Each number is 50 + 12 x the weight over its row's rms, rounded and kept within 0 to 99. Layers, rows and columns count from 0. The size before them is the row's rms in percent of the matrix's.

# layer 7 attention key, 128x512, rms 0.0195, rows 0-50, columns 128-191
045:47 41 62 28 49 64 44 59 46 70 50 44 37 65 47 53 59 43 25 31 52 61 31 57 62 46 54 53 28 50 42 60 74 34 54 54 56 61 42 62 40 45 71 40 60 52 48 45 60 33 44 47 68 37 65 49 51 34 52 48 44 57 74 43
058:69 64 69 55 45 50 39 49 55 74 58 56 44 48 74 65 47 56 55 39 58 46 53 67 68 36 49 54 40 47 50 61 47 53 39 44 58 62 59 49 66 44 57 56 74 46 50 39 73 54 55 51 67 40 35 44 40 55 51 35 49 49 77 33
056:41 48 73 54 36 62 34 44 46 71 71 50 49 46 58 51 49 48 45 38 33 63 49 54 80 36 55 59 34 44 36 35 43 41 42 44 59 49 46 66 69 46 38 51 57 53 42 46 77 42 63 49 52 36 41 38 47 47 60 33 51 55 85 48
048:50 65 68 59 43 36 52 54 58 51 60 45 37 45 58 41 34 61 53 39 43 53 51 76 75 42 43 40 44 31 26 56 40 55 40 33 53 61 47 60 35 36 45 51 56 50 55 58 70 44 57 55 48 40 34 39 59 53 64 41 48 47 38 48
046:48 48 58 45 39 47 57 52 43 65 81 32 57 46 54 50 50 74 48 37 47 64 57 58 64 32 52 50 42 38 34 57 69 62 35 47 59 72 45 59 52 40 45 64 62 61 61 53 59 38 56 57 58 61 45 47 59 55 68 34 52 52 65 34
058:52 52 64 52 45 49 43 59 55 68 56 40 53 41 53 41 42 44 73 38 51 48 50 51 54 55 52 44 31 45 37 80 46 48 34 25 51 65 50 57 55 26 60 42 69 39 40 51 56 47 61 46 58 42 28 44 51 58 58 25 45 49 54 42
048:53 60 58 66 45 66 58 53 41 74 65 32 51 34 42 52 42 63 57 36 58 56 54 62 73 48 47 60 27 42 10 55 49 53 22 42 64 70 49 57 72 45 47 60 75 52 50 71 59 43 64 52 59 24 48 40 58 54 66 36 58 47 53 54
057:51 65 46 52 35 46 51 42 55 78 70 39 53 54 57 45 43 48 61 29 66 46 30 45 59 47 48 48 28 31 25 67 35 50 31 29 54 63 51 55 69 41 42 62 61 52 45 59 52 52 52 53 57 34 46 53 44 54 45 33 49 59 63 42
049:64 71 57 34 47 30 49 75 49 37 39 72 51 55 45 55 63 35 54 58 56 35 47 39 51 45 51 44 57 47 37 53 73 26 53 58 47 40 47 33 50 51 57 56 48 36 60 48 36 57 44 49 53 46 58 41 43 46 56 42 44 50 55 56
064:46 51 43 49 67 53 53 50 52 29 23 55 30 67 51 46 53 43 33 50 60 60 43 58 39 52 46 49 62 54 81 49 56 36 77 62 58 37 50 33 40 67 50 47 34 58 67 49 56 53 41 33 41 58 62 62 47 46 41 60 55 46 63 50
063:50 42 55 55 68 61 54 52 31 49 26 52 31 61 40 49 55 62 45 70 50 52 50 73 34 54 51 55 66 75 71 39 45 45 69 70 58 41 54 26 44 59 38 38 38 62 46 57 43 50 49 45 38 64 61 46 52 49 41 40 66 51 52 54
053:59 43 52 61 57 57 29 59 67 34 61 40 42 46 57 41 49 78 33 67 41 78 67 56 41 49 49 69 67 55 75 48 49 76 61 42 61 58 46 47 39 48 61 34 50 52 47 58 62 32 51 54 59 54 45 48 50 62 62 63 64 35 60 42
062:52 55 42 35 41 40 64 57 40 50 56 42 73 44 43 61 58 42 56 35 57 27 29 64 59 48 40 32 49 37 38 59 37 34 45 19 43 55 59 61 67 48 70 43 51 43 27 49 35 36 54 60 51 39 40 52 63 42 33 22 27 46 61 37
058:52 45 51 49 72 48 63 55 23 38 36 46 52 69 53 41 59 56 52 68 49 42 33 59 37 53 56 56 37 66 69 49 40 37 53 70 60 48 42 44 48 53 38 47 37 52 45 59 53 54 53 39 59 50 65 50 51 59 61 65 55 52 66 52
052:41 27 33 67 60 62 29 43 43 37 38 37 28 52 40 47 33 54 52 61 67 56 57 37 55 65 49 55 56 58 57 31 53 55 64 60 63 50 28 48 39 50 61 51 40 65 61 56 54 59 41 41 48 53 54 39 51 61 26 68 61 51 46 54
053:46 39 35 45 32 32 66 37 53 56 54 32 59 45 50 52 53 33 60 50 53 46 58 42 59 65 54 46 52 53 31 65 57 53 48 37 42 27 43 35 38 64 73 51 43 44 45 41 49 44 39 51 54 48 53 65 56 56 40 39 58 47 43 46
059:53 52 45 60 49 35 52 41 36 52 47 57 32 52 44 56 90 43 45 55 31 44 43 56 64 49 42 66 56 57 52 61 23 40 42 59 57 53 39 52 57 61 70 51 60 47 66 66 46 49 59 54 36 36 54 51 45 56 57 63 30 45 62 63
060:38 33 85 29 53 58 45 44 46 47 43 49 34 55 55 47 30 69 49 67 54 57 50 74 46 50 48 62 39 51 46 42 59 56 64 65 59 35 58 55 46 38 47 31 62 60 50 49 66 51 51 62 72 59 53 42 51 60 56 62 45 47 22 49
066:43 65 62 44 48 50 37 53 39 37 41 56 44 56 50 45 48 56 36 76 35 51 37 57 65 53 47 73 64 52 57 51 29 53 46 67 53 57 57 45 48 50 43 45 53 53 59 62 63 61 46 49 51 46 43 61 33 57 59 65 35 46 62 47
061:52 52 51 61 57 56 41 24 36 33 48 46 66 59 63 54 57 58 39 71 56 64 51 43 42 50 42 70 55 80 42 42 41 62 48 42 58 59 41 60 54 45 55 40 49 58 57 73 50 70 43 36 53 49 47 43 43 60 55 67 39 52 44 56
053:44 43 75 32 40 33 55 52 41 75 45 58 42 53 50 65 69 29 37 20 48 52 39 67 76 49 54 55 39 42 44 72 47 75 39 57 47 40 51 52 56 49 69 43 63 43 51 47 65 54 44 56 46 39 37 44 51 51 66 60 29 40 61 31
059:22 32 48 54 64 61 54 55 48 47 52 53 48 58 49 45 29 63 36 48 68 65 62 42 27 48 45 72 33 59 49 49 68 66 57 62 67 44 26 48 39 42 56 45 58 65 68 56 69 53 46 43 55 39 62 57 42 43 55 70 60 58 54 56
058:70 43 91 60 45 54 53 50 52 72 41 42 38 45 61 42 34 67 38 64 52 65 45 55 35 40 44 81 41 48 47 43 43 48 40 64 61 48 56 52 52 35 66 39 63 66 49 32 86 55 34 48 43 52 47 44 55 53 55 58 53 57 54 28
057:52 43 60 59 43 38 57 68 36 41 34 42 36 33 65 43 22 73 65 71 56 64 49 61 54 50 43 55 50 51 33 48 45 49 72 53 58 44 38 51 55 49 26 55 46 71 67 56 45 62 44 55 61 54 51 35 46 65 44 56 52 35 23 51
066:50 61 23 44 49 58 33 68 70 49 55 61 61 60 47 50 76 41 54 28 56 41 62 53 49 58 48 24 75 51 68 49 53 33 37 40 34 45 55 49 46 63 50 59 36 42 38 41 27 30 49 49 55 57 39 59 43 33 46 28 44 41 52 46
051:54 54 82 43 45 54 37 66 51 50 71 72 55 58 62 61 48 47 51 41 37 41 30 49 57 48 53 47 45 48 51 54 29 52 36 43 47 55 57 67 47 50 54 66 57 35 54 59 73 32 49 54 40 47 53 57 44 63 35 53 38 53 50 51
065:55 59 44 58 43 52 56 11 40 33 36 45 54 39 28 47 34 56 52 64 56 50 33 60 70 51 50 67 54 47 32 50 42 35 59 72 53 65 46 53 44 51 39 52 47 45 50 58 25 52 53 51 67 33 50 47 50 55 32 42 50 59 62 60
065:55 56 42 48 34 52 55 48 74 54 51 38 60 45 38 46 67 36 60 50 36 52 52 62 51 69 47 49 45 48 56 61 48 40 41 37 35 38 52 34 51 52 23 45 50 53 27 40 43 44 54 65 42 56 57 46 38 34 43 18 40 57 63 35
063:50 53 55 46 63 43 52 27 39 46 55 30 45 56 48 32 25 63 41 54 59 56 45 44 27 48 47 40 38 54 56 26 74 50 71 71 67 55 38 55 44 48 33 32 48 62 52 49 50 71 57 60 43 54 63 40 58 35 73 52 63 61 56 48
069:72 73 54 62 45 54 42 48 52 47 56 52 55 39 51 52 77 49 57 48 29 27 46 54 44 51 45 29 70 49 67 54 46 53 43 40 29 54 49 39 38 51 34 65 39 27 54 57 28 43 63 62 46 55 39 59 44 40 39 50 47 48 74 59
071:70 59 70 38 43 77 55 43 65 16 56 33 47 70 40 54 50 45 46 55 28 45 39 59 56 45 43 60 42 68 48 55 35 32 42 50 56 50 32 59 68 49 41 51 49 61 33 32 24 43 72 50 39 52 41 47 64 47 51 32 54 38 45 28
060:53 70 49 66 56 53 40 47 69 61 66 39 67 39 45 37 46 46 47 46 40 63 39 65 51 49 46 42 61 43 66 43 41 49 43 61 37 61 42 78 42 48 50 33 60 48 45 54 26 31 40 73 54 56 54 47 45 38 50 55 56 43 69 39
075:34 33 52 59 44 54 65 64 70 51 69 26 55 43 66 31 37 57 23 56 68 47 70 48 36 41 51 38 41 46 66 33 63 66 75 67 55 37 80 33 58 46 61 33 55 46 57 33 63 57 45 56 53 54 59 58 44 44 42 62 46 46 29 40
072:56 69 17 40 69 56 44 51 47 23 57 77 68 47 42 54 46 46 75 42 48 43 44 51 67 40 53 45 66 44 59 37 38 56 43 40 48 58 51 43 58 54 79 92 44 35 46 61 51 46 60 47 46 47 47 60 47 33 38 62 55 55 91 71
073:59 45 72 56 50 49 40 28 58 40 61 41 50 52 47 39 55 53 30 63 32 24 61 50 51 53 50 38 52 63 61 53 44 38 61 61 68 60 36 30 49 41 34 36 37 38 27 46 34 55 58 50 60 35 50 55 58 52 39 38 33 47 37 30
071:62 41 67 31 52 46 62 66 62 39 58 57 52 46 51 47 40 50 29 55 51 41 47 57 48 51 49 43 35 50 43 46 58 73 59 49 38 58 65 41 54 60 45 68 39 57 48 29 80 46 58 54 43 61 33 61 46 33 49 67 39 42 70 56
076:54 52 36 47 67 44 63 48 35 60 64 52 48 73 48 57 71 70 43 44 44 28 63 52 47 30 48 71 46 62 53 42 78 52 57 65 59 55 40 45 47 50 35 33 44 64 60 60 37 50 33 50 52 61 42 56 76 65 60 48 45 62 49 65
082:59 50 46 35 46 63 43 37 60 60 55 75 57 43 55 41 64 53 36 46 39 08 46 56 80 48 51 22 70 46 77 46 53 11 48 22 59 50 43 57 45 46 07 44 40 43 43 40 68 56 38 46 62 55 53 44 32 46 38 39 41 56 67 32
067:54 57 31 57 53 56 54 43 36 75 56 51 77 38 61 48 56 48 63 30 30 46 75 38 60 64 43 40 46 61 59 58 65 31 32 46 42 49 54 30 38 55 52 60 45 32 39 38 43 37 55 42 58 41 56 63 52 34 43 45 41 51 67 45
092:59 49 58 30 57 46 61 66 40 66 55 79 47 52 49 61 80 51 66 53 56 23 47 47 61 53 48 42 68 48 39 58 50 31 40 29 45 51 53 45 45 58 39 53 41 52 53 35 54 38 39 58 40 53 39 61 52 66 45 55 42 53 47 59
088:44 42 21 56 62 42 67 30 38 70 59 65 62 49 60 55 72 63 54 43 45 58 57 49 40 54 41 27 40 50 44 72 30 56 53 47 48 65 45 28 37 58 37 38 56 81 32 41 61 49 48 43 44 64 60 43 53 37 68 56 42 45 75 50
089:30 47 27 47 38 55 42 43 35 53 29 45 38 49 37 61 57 56 83 31 42 52 44 58 58 55 56 39 29 44 40 57 33 37 40 25 34 58 48 47 56 52 61 82 52 35 50 55 65 52 57 44 44 55 53 52 27 29 78 55 30 50 51 48
103:52 54 54 24 49 62 39 31 28 49 41 78 42 50 47 43 52 64 53 59 43 14 26 44 71 47 47 27 63 35 62 53 41 40 46 43 60 57 27 63 43 51 30 35 41 58 53 55 40 56 40 56 63 45 47 52 50 62 70 42 22 55 48 48
118:70 46 61 34 57 49 53 57 49 65 59 61 45 57 59 44 44 56 27 58 43 18 41 48 49 45 42 31 75 52 69 43 49 34 57 55 53 59 32 69 37 42 09 07 41 63 43 50 43 56 41 60 58 52 44 53 55 59 45 47 36 59 50 37
131:52 56 24 42 49 54 53 45 59 35 73 69 49 54 53 50 38 45 64 49 46 30 44 51 74 34 47 62 44 37 61 45 71 70 54 43 52 48 48 49 52 45 58 71 45 48 46 66 75 63 57 46 57 60 45 56 65 15 68 40 51 52 56 67
098:40 70 17 45 39 66 33 40 48 47 35 92 45 51 46 58 45 50 99 43 44 58 35 47 76 57 61 50 24 38 52 61 48 64 41 36 51 61 34 51 66 57 48 68 57 54 41 53 58 51 58 38 54 55 53 49 54 36 87 58 47 44 62 65
102:50 63 27 66 43 38 62 33 58 44 47 44 46 47 43 45 44 51 59 42 35 65 47 57 35 67 45 31 21 54 44 74 56 44 43 55 49 39 44 51 62 63 55 51 67 64 41 38 65 55 53 32 45 56 54 40 61 39 51 53 58 55 88 40
135:51 39 33 43 57 50 65 46 49 68 65 63 42 54 65 53 65 57 54 40 38 52 57 43 54 48 42 64 32 51 51 62 76 38 52 19 50 55 54 34 47 44 48 47 54 49 38 48 56 41 46 37 45 55 51 49 43 35 52 47 56 45 70 60
129:63 67 69 38 69 40 58 42 24 56 50 72 51 52 50 51 49 60 64 57 35 39 43 65 40 54 40 80 63 51 57 59 46 67 54 82 52 49 62 42 43 56 17 27 49 68 60 42 31 40 46 53 47 46 46 49 73 80 53 57 72 51 49 55
150:41 50 53 38 49 52 43 39 46 39 47 89 55 47 49 52 14 38 77 51 42 30 29 50 47 53 60 53 52 38 75 42 63 95 49 20 48 50 58 51 61 53 51 42 56 26 61 54 39 52 42 55 46 48 43 57 52 41 75 68 47 49 33 75
141:61 44 55 41 55 25 38 74 50 60 61 26 83 36 45 51 48 30 73 49 49 48 64 46 44 45 48 38 34 46 53 40 59 76 39 66 51 46 46 65 38 56 37 36 54 43 54 61 63 56 41 46 34 52 47 45 46 35 46 54 34 62 39 41